{
  "d_mlp": 1024,
  "norm": "rmsnorm",
  "qk_norm": false,
  "attn_scale": 0.177,
  "extras": ["capped logits"],
  "init_std_o": 0.0,
  "lr_mult_up": 1.22,
  "lr_head": 0.00722,
  "dataset": "wikipedia_en"
}
Each number is 500 + 40 x the weight over its row's rms, rounded and kept within 0 to 999. Layers, rows and columns count from 0. Numbers have three digits each. The size before them is the row's rms in percent of the matrix's.

# layer 4 attention key, 96x384, rms 0.048, rows 89-95, columns 224-255
097:446566519585450509527610549539492516519482502480513464514528541485518487528510554443420578483466
104:502522473508443555480492518477538507519503476455512494499488566511486537571499591443488525519442
106:548544569431482489458448523500440513517566503472502446568464553544586442473471456595531484509483
101:475483426491457604518488545489532500485409545481526507568559482468477442502501466538462490546536
104:490579525431528456403502475445430480507537486484613520427506467518488524518492491497477517550499
104:552455519472517460565485522540473537492555571523502503470517579551509434440507524482506443490509
098:517485516510526492486535570454493527576481486522431532455486409569513450515445490486478499528486
# layer 4 attention query, 384x384, rms 0.0456, rows 282-287,314-319,346-351,378-383, columns 224-255
105:467566461532502508469592458485494501532392511454463434520503524543528498473500496477465452492470
106:421482613575585468450479523453538565504499492485500451577493478509553591433535471510505481500512
103:520456499427490484431547509530458496467457465516417477423478456503582466485382507518467508485483
098:420518492500548547516516510421499493444500442482467532538553500482538414534535555506567495498444
103:552522552442552526529470571450484458531524460522545422503501477510546547503466503457458528558500
107:459543432428469620510517501555483554559462461493533531471487535461523533525510519474486425512567
103:474555529517573454565596525521464470490528504436486474489480486479499530570565485527521464496438
100:514456622465467471517444466437443495500484479500534531504473489560588524540433410490525485602462
113:573488479535510521468568523434482531470517463516474470526434503480513474503499517549509523529515
104:587520534464420562496500499421508466455477499520521479489478543467418422555479498555502486532528
093:494524580427526474540405540593377474523548488508473562543526501462509523499516495423514467597430
098:445477497466493510488448509518482544532524536523490499464545468437524552501519492478502431532542
101:558519474480504495596584399456485500520429518451489455500527449544470598509577542481502513521523
106:479529579492513440580502443525464522459437562548443526509511405477511505434490486549479482569476
133:518468537576514564473524489494475524495450468532420495516465543492497419507469481567543504482528
103:480530423531440544480471509451473488534514493458548507504461600466446448604556557445518520540511
104:560587534445500499533521555482497511453489503522580418548501445452527481523542471537497491510473
111:538512483454394549522473552506466497586470496457496505474478501523497508456486461505469513506531
112:524574431454508530456486410537518497457512496508478437483520502450443557556461492454510536527501
107:468499487504517447524477492508451523488495485492465485506479512498480492472524478527481491537474
102:476559516514459505499530527481490476544497495541457520574471526495414516462527586441454451509544
106:524519507421496398437487554494484431406538519532533481507473481561547507471546465463512493544524
110:508537568459493445511495522508473499555505555549553440509456513549562457513481462518546459503520
108:489448458510449586538564533401462581524466495490531563453532531502538480536491508489559516509573
# layer 4 attention value, 96x384, rms 0.0467, rows 64-95, columns 224-255
103:461451472470474468516472536544453498472407509426498502440521500421569513518538624510433465472459
100:505458558504536516495428478504457510495530451490494487422462525532452460415444459527446466500503
102:541478480504487492500523475520519478485530508522523543577478495499523455478549464522482550523571
110:451476519436493483512564563478545509483510452465519417429509508448476481502509529477551452523514
099:529476559517479461450418481477518488475544425551449527520463524485512529481524484498487480527487
108:422530484520503514481523433480518540582538505560436490559531542535447460469523503501505505466507
098:480520522481527512541470562444497459532565469546514524451452484520530554508533492514508462494585
117:533547384461486519522535577592572492525477442486542492463594552539515514531487443540507509513455
112:496493552480481446543477490499466428516440511501541576491530462543470439584479533532537522571486
106:525423583489512431485503466516507512554544470493462529496576519468507545570467569450504467495517
103:471494524548553562460465501473479554473538531498511525457467586483433491539534516507441526549471
108:472530520514498517499453536509463444508527507530562507498456505474511502512490511463503531497570
100:532442437565516485441528527497491507449522537518465473509506524442468461497529507450562464510583
109:452519438516487493464583416529528525503488518500468565463487537499520533477533530511488471544444
104:484489576510567450463526492522492563557393501518498480550457480530463516519424462557497497487479
107:497490489550488501507479498483498478549499540501456510613478434472466488484529528533470494474482
105:447523468451554543481554520542545469483527485511512448504465459551498449503498466457453489504468
107:476464521585529541554480450519514478432520469583542583467511515516412459529505395486475490557460
111:518560495453507472458385539532480519558545509508476543544504528544510526491441557517479494464522
105:444482547444592495557469516514537470532576469513561460522498528476546458557500592543537503452497
105:506474476486492633446479523504579527473535544528468438549466543491470452570447540469509461416516
105:439540546454494476500457505540451465495580467455510438462483492460489510473462491541581458490490
108:517560507493517475471470408521472522466427539496572492512451446486530564518522467472488461538544
101:515483508537497497518485501512534518513507516458511470422558535518502515501499542445533539558486
110:474527497552447554542563519485512493516488524430445467438523487536457486541469505448460557521475
102:475494504527484502465559491517579533521502453514454564559483455487495523558499528481464475533502
105:449443509569551484514488552540487569570538487457561519525526528500525529528496469551522492566577
100:483522499505443583518557595518506525543513522537528521527526437544487474505431485503476504446555
114:501568494499508351488464396460505464431476540468453476539584430472450588462438478516588509576519
098:530477497502495441556522507486487505516539458459584573440459556467443557542481464547533594419542
096:528498504515540518461525474514442560470554528583467457478543554449478443479478482468497536467486
106:536439552510576521455499421408509472468471509525551528490507520529525507553540523461476524505515
# layer 4 attention output (transposed), 384x384, rms 0.0838, rows 256-383, columns 224-255
107:546511494559485475499455475502619490570546487452422526501459502456490507466538485562483501478511
098:456508539496473480480478537478510488579461455534496473563471461549474481478465520462486491431498
101:499450491564498476452452481482429539523452459533459494520496484526579504540513524465464450513536
099:439496572476541493467499467499476467413475466409524501545455476530533515483490511437451494518396
091:539528422528536456479442503473492507495556544447544505499477442543483517527531489502479504470464
100:473460472522511525514502512590537394540486556485527522454477526464438464530545490487472471492467
102:480505497523522452512527467486495511479548498522508484499446541498543509453490498513509533487529
106:517546488533599519563500546482522508448463522497545429503539594528478449488496504424504511504436
099:465505482437518500419470472394542495568474453546468474534504483532478510458510477528497443473485
098:565499566519533478545531487482472487539523546429557471521536561481593524494582553410477489484450
108:456559526562543552457489507457504556466425472539441510496449529476489496507557459453544521507466
096:479470513558459479441510529503462445538491519449521539497475511416450533459477483492427531499475
106:528491538549542511427553551563447507445513484563490528480531503496492433532489456511527446491610
100:543498589528464497494565502433528479447499484543551552503581454534525501523566416449565443554511
102:528460570431507493562484466448518523488487479500456505481391477509504476555555503477410566531519
105:445499491502436456500523520488470589495497499507482565485538520462503473533501510458448459445557
092:511519514528480517489521524544482434528484464502489426564475520498535465494480524498481429462493
093:400473576409453531502490503493537511609459440470483539492529447481506441557523531470505487536522
098:464545489439448480544484574545418499482469460470524491600502552411443570522537543480501459496516
101:507476469403459462519512515542486456516458540470568459502449485540525517477538513538498486536500
103:566527453504470546497432548445434487532520494495504479543480478487491502478519483551547541455529
097:488503411532521518433533578526523430523475550540549528506529422473505449559514473530446464442516
098:463527572531483388513427474590419478501521516484480564515476477552538465529497512455505542552475
104:522516477530494553560603511524553466513565598429551507517511471486447531525522500564427497482484
100:478524493470483573566500426514450552481428441470463574414524518528540487507520508527486537510516
104:497530495500504454441467519516461495435538469528591501578494454513459517476459469503502484552513
097:505442467524443471451528473599524490440493565505569499455502568431554578479467444446503492493447
107:435529560469452513445494510437488438537538449556494412564528447543531539437536371507434511496464
100:500509487514555523493483447556526508481565470508472490521514454569526459578507516526507493444557
099:488451515507488541473454529555545459396484480395449516544546433553528507461495544425491482509555
101:480502478443548439489510524512455526434404499491519459448512521452545531421532461504472470525506
104:533523579549538472454496535482521511415510463482391497498507550462521499515541527443472503529494
094:485476529394453502548505524567498521484369419446497573482519506431554466488475449458512551520474
093:452491479468536516524451532429489458478403523516543477488493470507525517463524619470522537500507
079:428586543533616529509503580385533530520505594487522502511520441553550461451478470447490538519492
099:491501487544548496540487513558482498572487470519448463520432558513447506428563454483477547547528
096:518539528509430511516490526509483538454502485446529545527476480443600448519474484586455460577554
095:553560480495553492482536443444442420467507450496460504476533577522498476523506471466460501495535
094:445547450475470470388417493452444465484580446554515472498527459540562535540491477548470566516528
098:539498498499507495509512518561479523453547479500504514503472499435549507445473533471519561560433
091:457505563490494470552498458477468463526437475524491444467452492531456479492551516529550530497530
104:531469531524571465507485522491505482533529572507541465460537529517478476478514486468492465511511
102:481461574482486558516515502466523542526468503468516522543540515508482555510502471560505525530446
102:474531470470472473493517602544491400530529570464497533575533505511459547492481488475510442452413
090:536527549528548491447513507529447479480524499499523477541457518510522478463512526454500568595432
093:452550409450417490520457556518491508536455477446483544513556472506497521439497483529469503518497
082:523475475492469477493454501545509505489578519544503436442572501575517445501469623476556512469556
092:507522407514481502461555541525466537452569540464517508490498538419434421457540483486504467484503
098:503547531519543460495517474445484455484529501474605536467491531518482480545613471529437508390537
102:526568469540542504506526502420474523527534565522455543503560481542526468487491558534557505492470
094:479425440447504481470550476555491485527458493434569553505526521449568546478532529499514491542537
093:487520485447554500482467528435484495525469456451473504511490458479531522394544499513481489486509
096:504525443563492506361497510432498538520509478569497536526509474502457464467441533523576507509499
097:522504465551502431568505551486535488529518430512447440560518512533482469479548543532508492476515
086:552518498509471527467459489492462529464502486496528542522467517476573507497545615573526568458491
094:549444470529516566464479487490485491532504551563508518506490558504475542497483483493481572542469
102:489512421483501503497498538505483523515441509482484515471446476550516493537448380516430503516501
104:495420496525455509530497531462504476442491560518429516552566482502455487466492413469479481467532
092:589445473496431481568462520485537479491472525459488565553547510502477529534468507442539527549509
091:544575571527457521462427510483497478502562481477509542448501408501485484540459508475514474579484
091:483480535495565486460571493489452523512526506489518463459543559511557510444495475449533502574480
089:481519496495495437513545472452517522473477459460482391502543481503446441562485535441473480541581
088:508509460483455499418495567534532507515493466505417578468502561534478485505495520532530507461586
089:531572428538465530492481530516470536496577554529630444452524431498526438496437516497479533499509
092:344430480459542499540475540543540488487425464458434436427466485550483452520524476457441550507455
109:502551494427521541552474495506486529509437504508537546501509535490528580491464589443506477464455
111:439485540491534479496581564500513558511507504492494513470560481438527542454485556451474556543470
103:514454575510511490586486523448542556482485482489517453552483558496517538466529465494509457543465
102:514524473563449466547475437491607467537481494465503480496465516458429511470554482535466491471494
105:487492509436577576473508494487434529481526480566509450513394546567538500544455455414451459515528
105:456488524495513503552449565518443481491493515528509440567502519563487577500421454501556474482540
096:507477483463524541522535558553445516504462491458480510556519556571546590522539493450541449522457
098:456555491504476451504478496469485511550508545482503450502527473516470455521546557481558582551446
101:477455553446580436456502474461429537511510463585496452614498452472464555484519500495526473511503
093:611522592541480484471477488463521473481513487517479522537504566490497495502499540543557368560473
101:492527520424546377510518522503454489528487527490496476545587588449449568553540522429500480504502
095:519538612505478488506517487431571497485530553472446512512551555526488498505487490541464499570564
104:505558478518438565509555475445566511522465496420531476518500525468449449494515542480501487484492
110:532501501479445427522485566466486458484493461435526517519457529525494474526546465514469465498477
101:489558539512555424541423565486477521520484554517497534456501504516483489481515461492509548498431
106:523530526445527541461449556502584502515427477491543438477488478513489459478552498558429551509472
106:523483474536502503518454446542529553487507506532517547461490452541621478493566462485567539519460
105:500449480425483489504595503512490501516494503483471456521528513494585502475559466526545441501527
095:537463464507441618471520607566493463489467487515548457495499517493556472518501528539538497539493
102:543619510511502536449477512433521478505574489409533498477450431539504534518584481530545438457453
102:562407529490439540460504509532521488489531532525466465527544457540545498450574486559527494457434
106:464451509540486464498502464497509499509479478441454514488550516471450495427478475529547561509389
096:434454485505540546436444455490535461523543500475425533433531518463467498432456484435484545457482
094:472561522494578545517510502393528567487550544530500459455504476502477472472439593508491527474520
094:458523520472503486526473501402485523364504506478539488472471566471558551484542455503504471502515
103:571494534515526559526447515454566553493482498524579477401494531538514470561496469460520527522496
103:544492463523527526516521550546524430513547560541458486488521502508497508494528480522428500423486
113:462530537512582410444524462435434489433487473534521478491495485498559466461562508500472494520560
094:563560600454491542500467464549468536543530416503546481525437471549582501537449523478488496508511
107:427533487516462499419492489498509511489518513493471453486432560553538520588473452510496512526490
105:471502484499441546509564450451461496495515532571547557500454514480530525522554483530461453508560
098:529465530577483518544516452471468540483561506515537493535531527494502564457403468516555446506537
098:526518522496485460535448535505528531559451524463446556458598558461487511553510481531519547566512
100:468460479459416484502455539488552427460512519482504490465531460558484539522501478436524449514497
099:533533475492490538434441456477465479514532576592529508476531499549462425511520498569530553418491
099:480443520515507485530588448543472472478493577506465530493524490515443504538508531471503496435474
100:461448532491467494525511534428473553411499494407544530428541392506476498464445525524542501503506
096:499481480506486457561463436457519593525453499459430522517456519490413471484484518440491554517488
099:416446588553431452435524459404487529483494523536529491453438418500485471491519593507503478443545
094:511427502538447549521549495538551568487548517478510537479534507455562525475496458476516507488558
091:421561359528477627499529539505506454471524595513424473524450458525519451538426477550516534517536
099:498497437473471450575582494508566498464503529559473511432545472514566538483519502489506526439565
098:533526496504475523577482465533550592480521488453506513428576464560557511440522549537501510543527
099:438502524467504470562491444444497425568553459529542503587438531466495550509514470554458496461464
099:448517592516588456509448533508519512515537527488501441512561466560540432510497515493522523516540
101:515483444475480511542535512491461422491470522493460589496464549523468509481562506525453511494492
108:537506543426567520492497438560627427501420488589522488445444544505513509558514548548519509459521
094:526455501558453440502470484442460471507430524505445571554551513483446513560418512551539480534528
097:478495461525508502487538504537462507539549516398548433543468459513459509508431477478414510456589
101:492462540570456545523494496498567517457535493508469416420455465511482464493550444509501531523485
096:487548498551452486473476499446501525517481478550446596483549469574511508546533450469442512475546
098:454449513521527449523535487541402447502512469492452542532548542533499488520492507482469490549479
101:469515405532497468563465485507502574510495469493553503446460581559535497487501509569460458457496
099:558512469481497610497530597547595521526462479494493504498512586473492513477506531493538519451526
098:436523483504478498488451508399523519458440391490526480582506513494526458511491491503510501498475
099:542493454510451491413449558541509481527518474552545474566482480529527509479503536477537480468563
102:516472557487458570546543481540490468542497432429466425474512556514498495467529495496528458477456
100:496546396431534537422506503493463489488440495498432547501484472481513474578572544454499488475477
103:512470437478605455578490448509511495491443506477496481526573517478427524521536492547517456492515
103:563508500477446553573456580466499517494425501559517523512510559469441463528495532536560457404480
090:504507534515553517462530478474466487543552548498492466433510461482537478478426448533513459537487
092:446496541545495503547454413503495430487528515430527550546474456509468600475461579478499524514448
096:447527506459478469530479544507513543465514529362522469537452561513468500455473416489541504470487
# layer 4 MLP gate, 1024x384, rms 0.111, rows 0-73, columns 224-255
093:505538575434541494484415446467496497495518503542497520499521512492478560441475537529505522500473
098:544490524484437512494504505502453497488476543459503571533542491500536543604541559434586519461568
106:489518485478465415485496561446566489573523518549519415517614512550488551480481487505463481511542
100:485455526535535550440470465453459494519493464492471464481509531540606511536431485528507500516525
098:424456505444521507449476497526543492486450515500539425448619455483548609490520495436484498506427
092:468501486517506499445476488500544447488474471493523384439491522533461500499526548419465441504489
099:534493585504542535574464492445495576492543497439580443475512491521484474517483476521504528500472
098:420544478495549543537472487529494555503496515548557498512458535539448476492470547431550504477535
089:494502550488554512517514511528519540515525556489546474490492492480479536498478478471464474512484
097:533488542544529482451492460494587465546472506550488507537463416544519489508423467532521479422551
103:451538512454565480470513527543462483484487481533471444438537556501555439524431540595563475543483
092:493533445533493540516463421589475428555536465485493519416428538496475452539485457482565508456493
098:559432518570460560492497498580525458445515587468413495527498463512498504478503522445527499437431
096:524511398509498521481563481475447509504489532532447502486508461449447540597532572474455498479379
104:525556495503497537486495403499496448467503514512454445435569560515559441502475500475502514481535
101:515426489521523500474535469475473523417538492511496464523496529425474477499453544437471461551490
098:512545497534584503547573527522486559431536536559515578527499513474512458544520467497507521463407
097:498429434540536455505465417391448474499496531521454450506547476468495459550555520518516504576492
104:587518532537522551475497514596508518447521491462526534568541517461553481511503532479493580544548
097:538515552465500481504492556505503528418531549531496550533552415461487475526475468466465504460542
102:461543483447514485524438482474503452531532455506560475538403517461444537443534380486579503511521
104:545506444501508510435480478528504421522544500475508487455462484531539486539481508511565550583467
084:514477545515523490451515501492510537440462523525539476490463441469477449469569518596489507494558
100:524622454445478568609477557497521565441497498514597491463432495528542485565463466475488587429492
095:480424513504504533460476480526497432515578471470541500474514536472506467520479576514499451531508
100:474499538449532434406506506517503453471503493507500478512513425458437479540570500520438500483511
091:519496469518544410537521509528596467464523507478533512578457450546481501540584515540488502428459
106:526529528473453524518526494523491514538505527564496512465478485516556515454585477538544469482488
094:592489519424500525439476535505486452528463457550517479486504541564491586546518508505492467505569
096:509420557532553472527535505499507522546486444459516444530486538472579503507501497539486476511488
098:505487458508463526436470491512531571565532526524424491469518482496586454524458487461510386482467
093:525484568496499496461544484480544490575461524427535533510533524504456507547468469567553509508492
107:481486454476495498520428482530501576537528587487518473473476468507527556554505530585482475522471
097:490481487462546485505489497413490585538483486568506521576481510463553525506494543528445487536379
103:510510433428493482496545501464476530567448502532498551497485409454543547498461436504420469502497
101:481548504525459519550537471476514480457499429571541536501461488539523512518497561495452474523461
099:577490520434513549507452517489548559499440511508479444475477447552487486492530502505460538442462
106:520599458459560520517483468518437517470427471487552512499495523519471517500580498474468468494521
102:511513525536487458488510472450550537422468505488507467527521467609498540508532529519520511437478
100:555515500553470482531409494453486524441511414569454503478514488488551459497519487525532472471512
097:428466401508580515532526436485496508458528586516515469527503498534510497522496470525488524492513
098:553534469506485446438438510556458462530530515545516487466529451449527475529546537470530492496497
106:487485497434564450469503536447509525441486565488497474489441558513498543461539568487452529457480
094:520481478455428505458550530491562508486472496458488462478513530539533510526483453519544482500538
092:579446477586446517470447512507425507568503533538503434427497507505496491489504495482461513463549
100:496478450613457484481561488447534466446442475539539489519485470495490482465486480477500481471528
097:517511468507513442501470472498514476544515455536481468412452464501590416484475504517581540532472
096:542522467512551535508541480507476467485538549490552516594525549496455481525492551513555444527473
097:536432526500457497486487479588454485478520555504506427523465419452502504496537507497495436560601
105:464465393448501542505496506512531439479429532477559478489487454603537569434450444473434458503500
104:452494480476549495454501493483541467451451537470589457487468493554469570487478442514507561501460
094:476450459479501484398521487489552463544463523439529436460562529496562460477517498456513481510473
096:423483455525487550452478528498445532544561487483504460594553521447511487524464487453510528474495
094:522488468486546487539586551466532489494572494465467523580565464481469558489550515556526490506493
106:495461489552498455505504463471547474508584509473495466497546484488495476475459505538495495450563
099:483523490476472532466486490529507488510500513481482491545467467498445451529474500444522491434537
099:464497466501420520506480526492570552512548497533515507450497547465551447500499562527516461505514
106:479429534512514543573453498447534556438490514508510508566493466548564580467484476481487496510550
090:474560477485491482498512531496571473444506504482461466576456475512447480436492429476532445498411
103:547502476555422535419454448461558456458465501544472550536497506439524535499435502494440502490446
111:495579492474462500583503483571468475525478514552428484475430447513482488461553516518513501547501
101:490538535443415526516531493382512422444530575521542589550434441542514499515512530527522529526431
106:407501543505437507503503467511491470464446555406551491491425454479522605493517508527483468515446
104:549519508513480494534518483461490530487490406457547474481591520423491556494470542538499561543493
096:487520490488503549494540522460432570519474535464541435526550461502509487493510541465581507546508
115:500516530628531525476451552470499502443454507515510556430513576550510447489461560468570517490548
096:549438499547519536484496476553530492504582547586563555490496533477506530539500470533536514548502
112:411493518454441474443508490454477523522431476492479531465484479476531509462503482487496508439515
104:526522526497563465490493492524468500461431512476506534488538508433486486513482539533553512541498
101:534421515503530494444463465493536417464475498511575524504532470445427535484542506544536503516546
099:540501458549467465464453443521478480461479520554491469512521535488498512546573566479402544442476
099:496578492491503452461520483491511467431561444496459437462460559497493498552518488508479589551508
097:543525484521503492518493395510464509493502489538492521481528465558530556560529474487478454512518
095:486509514539496531525577526514530463507471479523485575490500410486541464565431534494465495521542
# layer 4 MLP up, 1024x384, rms 0.112, rows 0-72, columns 224-255
097:442534555504489468492470457469449556469505470476509420439454424565483463503424444438527513558512
099:494492595502504454463501462464487503522533494518514520437519517522494557397507455471551477563501
107:522495535470507448450561565448456513451495440518526509516465457500507538519512513440476483509490
098:466476411424533516487516479498493499525480457497512425481516504478511525560471455417512508550508
103:441440499469466608498446513574509429530482501480491526464484538492522472480564502518504550522554
096:507533479494563469509486484489528486545491490394519468479433518556536504483483415445516483650491
099:468468503469445573441499441468506521594518486520432481412486481498499499509470523469492576524501
096:520493525504490476517496442478532531528489459501499466493456363491576512492483489537487562522556
089:489522510485521441508449466450527477450491483457526517477515503455467488531497533459419494431497
096:518466524490488506420567501413515447546461488483491536497473511553498528573522475465462492463508
103:501542482509554500528415535505494445475543504517458531451528450495541496466493523557503522559497
093:507433509447457457469450491458512483552529520487477486565490552488456546480505553464515465524503
102:570541464474457489520485480516470503449533548534473486518461527496460546497476482505465466550461
096:505473501543517496490470500550513504484509545464469495439537545535580451514570546507500473531460
108:529501499457555535498466540439470513577531500443540463503436444492545557577454527547503487509471
098:578490404517495571467455478473437432484483503538435550496521500502561528497544460578487515467503
101:445551523436478430497509516513506500606577556467516484467473475551511431444467477544526558493506
094:458429529540493421472510462473502489534513550373445475495493504466486496503464507440488552559561
096:554478424508512512517454511505507556451516522546463546555495560549496535459441543545499603535487
094:565468430547521440478470494518525483426535535507463480567461507502470522452436488456507472520517
101:516541545462480560498437496496491492551435453524506559530478507495503516518480465512480541524502
104:434492477569458506458501470525559454534507512473588569541435527472547494466508486442551464545454
092:510487500426471495514544454443540448520487504482509539493495447491442448466491443556514439516476
102:457480541543498417467519495550509472457538576455526482505532477469475475542502476576509517553518
098:482566523516488496438506532528535484449560565478501573409516538436512489490503536496484520446490
109:542520512491541531557507539500516463497499490584458425499537497406562488591536520504512507471561
087:578484521504485562448534454469482465476511477439518521462518480498544497553470499460453518496491
116:515438553476452431457492587466525491463579481502504506464488514523547483474566422546456481517457
099:479476485424500510511448513542575504536502464576473465513467459513528441528462491520517534551583
095:462547536521550562459511516510504598560510433496412416475607486510499493523526497510509503491434
093:479467494463542495460525504511504466483454467464475485445465520522564538469425447461512438507472
094:542450556528478523546491454515540563502480486488455497483558477492420437562492563501429506486509
114:484504525496562450446427501552499449540490514517414475461486452483475537525546512584506478492456
095:541463582449489486504438598524441403456553488502545476510514537525489524464526517562467506530379
103:484486546497502554503406537553498441397494490530462588553533495490539572487502450483496547451513
096:436548556548487488425490564422528568482480470523507569519582488502501541486550465451462520423510
101:519501563492466470501484550564528508540502468527526478475548522531534475580504532481513456493471
107:477475495431509420529540513454510525498545455443467571512504430526482502479489490465555532509501
101:431466498482463511451498482466490489439573521472482443542503472504459456448504533497564496474533
102:504469503574443525498555555493542528532386571494451591502510461487466478513543503494446500516454
095:504513484583519524557533529497571513512551546443484483449421527518459524495512485601430507528504
092:492482457498557514523570488453455502491537528514610513525513539492502528484449492509446404541546
095:511543402460534560448520497512491399475478578499480472501491473437486479537490529443435446526467
096:512440518544529510514510561523550469469527502488503433523480492489465527541425421468504519470544
094:446407470519460471457491482517541458567421480460422607495522506442490484489478540502440464475474
099:479481518538470462478526557461459515559532480547485514585540487521467478439487463494571480554448
103:512435528514476549447464537534492546455470568492501479505491511467437536486492510505487458522493
095:492480474472534431493427619463494457476599446427541551564507471415515579537480515450498474542522
097:550476531489495466497580530436481456445488540558495523538554510524484558566454583432556509429551
107:502522587538508490446565492482548560480509517466519453532454570502498427561506533459473444488415
100:534546451529488539473420498554494491472458544496486498511486505516533444556475502490535522475499
091:490506570487498525492530489480532495495535503475431539582480504518491481532537480536477505582555
090:484425434536499468498489457504449567499559493443524551500521483486566471404427469595540493556458
096:496543496489466502535505503488535520524585448489439510506438557551527513534509526483507478551521
106:545442518622485469520557542480491476515548476437479544465561455426488505462501483469520505484576
093:504468415515495509431483472495569536557468510488421449486502425477460493512456546495448493487415
097:455426483521448580481435532466492431511396486513505491493534500434465487544480465418488535475522
100:485506475504457528430565527498561522540531506494494522451516507485499434538470515397513530472473
094:455556568462460477453540545452540485524502535525565460468464512511523551516441540483483528548549
102:469584456514526526519496529458472495498453466508497567446484455487403518562522499454439420504522
108:462527501502502550473468468520492448493523497504524543521547472512533529416536573486429463491507
102:562560525489564454491498573508504522497459467489448539461471535532508478527469512472523509464491
103:563505411478524477514476532550524583532490535516525447525491495479533492525521523506430490537422
096:541472492474493443569514488494561492454506484482482517470508524485495501449470454461480525579506
100:490447501481528452527489518472539450510616561538514512530519526481448522554521476536498512477454
109:523514558506545465449487508446523511467542438496566480559489553516491480506472550559438469467468
097:551570462506464440448555545536505487538473459539451468513461531501449414514529479554448495532451
106:469516484487537537480500520450500501455511545520562582500502510593521534531457443512503521463542
103:505503524470602488457498460430502540486539568500458538464388458463493465589498445557509448473458
095:545503372511467518489441471444497506505477502477584552553525505514451511554510501524506555434569
099:506468524484543582533550497518500524490472516496532494484544542433510507538503574459510456532446
096:492503510463518428516453532563465451490484567529516468523497520520465427579534532510475468484523
095:464507477479452502449541529497477564508486556530490504519502465466466467513530454518491513557526
# layer 4 MLP down (transposed), 1024x384, rms 0.0832, rows 0-72, columns 224-255
099:511532461485522479541500528528515580453490485451489459494504555551441535401529512544507540505479
100:497538525526481508479488480446461491522446532504548541504483531554432549553552462540485480468517
101:513542518476509490462522491521471550602504473520508532544502516463504461481487495510530492586580
099:459519541418469521541523503472538556482485536466517402515464460508462512528566519504457507550461
098:527480564582452495511502520583486462537511528423517528552494537471598463490512477487499552493500
101:572517530514485517427544479492551518468480498514501475568550550541457487447525495476512494462428
111:464525505469463580475516551496502447619583484511418490392494529465447563565457545495519563528525
100:450501513565439471475458501464554513386464512532475513475524504434467550495535528468504565465539
089:539463531537522475487560510528476484492549478521532539460521468567480510560475525505538552529527
096:505496435551493514533495495489473421477522439476447529493560488529476526480430460476563456553527
102:467407507548404511542481515477567513401518507576417541557426476514490492500480477565513573531508
098:510483543510541471496564410531567470570502479564493543509496507494476496516490531477456550525483
105:522486512493448465505492503569553409560432526492451433560582449465431494468566519537493457505498
098:536485472532453534502505452542563557464493458516478516476488570440534548575570495503492561476491
106:500470457491581583495483530454496508524550483520592557500512477456530500590530508524563486494570
098:520513503447463454544424438539495512529476407430490515479518537508565547481452460540522516483506
102:541588420533546491496476440479513470483481544490488533476581465493515526540514566552516504495503
098:451581509470469502514440531459487515507508402496521520480475483480465394557477505539467551476549
101:581414458567477416506459564474478435444526515503554532578545461477478493499495496489525560577492
102:436540595488470444522516542498559525492527546553479533487510571451479606493553508485413555559440
099:500563502457567536557477466446493524523488502482518483455444440414527436519567540539512461534496
104:445438547488449520505543493412496525521500486516562505439468571514510459528524455478534497461525
088:475492461541503501429474461428487505487518483510541502518464497440453476542461543483527524435510
098:535466477482521411477508514489493497509518497448493523469515503478517456491466500488605535451522
103:494479440545494519514563490487483504461493499465510517531591490479476533480518519523355451466523
104:482458447534515455593499503518479484490515529549480482500599560495499491521467642527561539442474
092:467521479506499508503467495460516489481590421585477478470521489497435505538578478488500489465519
104:473513538459411464446471537502492528507443497489445438448469557418506489509541492477419479509462
103:502516527429556481449490489517483420567471516571602441492465549463518474540524415451493565487508
096:477525539499521462536491488485525417427537444411514465518476526533452477502399491551465437546542
099:518411475408566485474484501541413394517509475540573545488568472520547512532444505509502429512520
093:529473496513558466458523479596480528551586485531503482497469491514520554555488437521494502595534
103:520535462520487464459507547541508512526499582445535467447490526506506537532500405525508522483422
095:500518461465501473555581456523534498474485509482470506454549480575518493432469433452483509467462
099:476534484507531513569476521459469462499501425476557407428474463462452493467474493545490445514524
103:459520480460510520462472526436541498462509499615512521515535551458461505512517444545459531472478
100:527505434522533482438489533456480397526468450504462469532560473521427515458478519484497510567560
101:484452418494500488513532494559501488547469468454570491456526495522505482486457462459590533502478
101:423557441562426530551472473479444540465576477490491431526483433522546405441506523531543525466540
097:554523521534537490521527439486489429484498517477539489501498479491607535443537500467466451490477
102:516430535513443452519535453477477518591514517508576467481493509515465528477568533555540503523534
101:501427502414503618512506531558408495531484482515575518536472468497473491540439537467501480554510
102:486427477508423580507562526412464522526471531521450496490486463454401571493515432493520512461464
098:421522560477539576510520492533566486431449561475460493497476473506519505466494520555550451505542
095:504384506529497507447477542526436454504478441497483516447542552466471554493494490545498581469520
100:556531496528445506420608496541413462529561521569538479458444589467523507526493467487484473529498
099:509482508479512555551452472501513529429494565480442507493491483507454566566487560485551464479423
096:438501440514473433447574524482479516471529559451503475530472453453484484491511500525510427502550
099:455523547512466481380578482486462511529507532574506442537525552472476531566539533498547555503525
100:519456518472428498528507468510486531533554514509501475467514546408493492575534481493514430452409
101:508511529485466524459504420590478494524506510558490501593509537522514444495525510539551559517518
096:506521499461512477486462502480559472458556519468480485471458507533549506411466503502552502459504
094:524420542515492481543523512517534503465491398580443506427439499495524529467453489484503416482587
094:480537444519480490529512498444502534412492437532460490491485517546537543429497511513518503569503
097:513477482461525505530531484581586469497479454481473496515497483543500591483497534454490533501480
097:540438495506503562456511526476528530461573535523490451511550495489510515484499494464546492523489
100:453505435495515504510510508481427519468520487576393475502467500449502467554526443480468518483496
100:495396502431451545487451459487553534528447571437493509523502466457499468487495574537422515470479
099:503489496559507540519484554544479534520528446475512554471550537451481454486466455426504526547479
106:458406486531541511518500468531496465477489521502503469499593495484472478503461501564454502494528
104:399558462412545468460468449500507429463477395551503492565495477458518547490596471535448517514572
104:472471509488466518459461554430474533546438482508529448505438524473466522561459516479513453480496
099:535492493487476468464500406588495516455466529472473483505520485499398444461519454472509489486451
104:548521509503510542412495511593482469546543453478479553471460469468468517525506470487566468551466
098:513554454541510493460507474497457521469479542541569555531492386467561509476542494441549504543441
099:526557511472522489488513513522564519508503515508523511509507424455545499485533547579452475500471
091:439486579567500490556446518484482529526500533520538514564521455384487507580486531494463505420498
097:513433484457481480457389461498498486488495398505485521569544455495525513513517493524513469551529
106:521453511423479499500532484498510448454481588462438513405482478458462503561542525513543483508530
102:429519501587532466507499566494511511464502552500526492558481550475506446472475493509538538454577
102:388487482509577473506418506475531505498455480500520478430506465473491603590493561584531478483494
098:535542487499510486506459539538533461483468547479514471476531501480486474526501522460461570573551
097:539519483481492518537537521506465520568475505513507433475515505465496523483603419491535582499526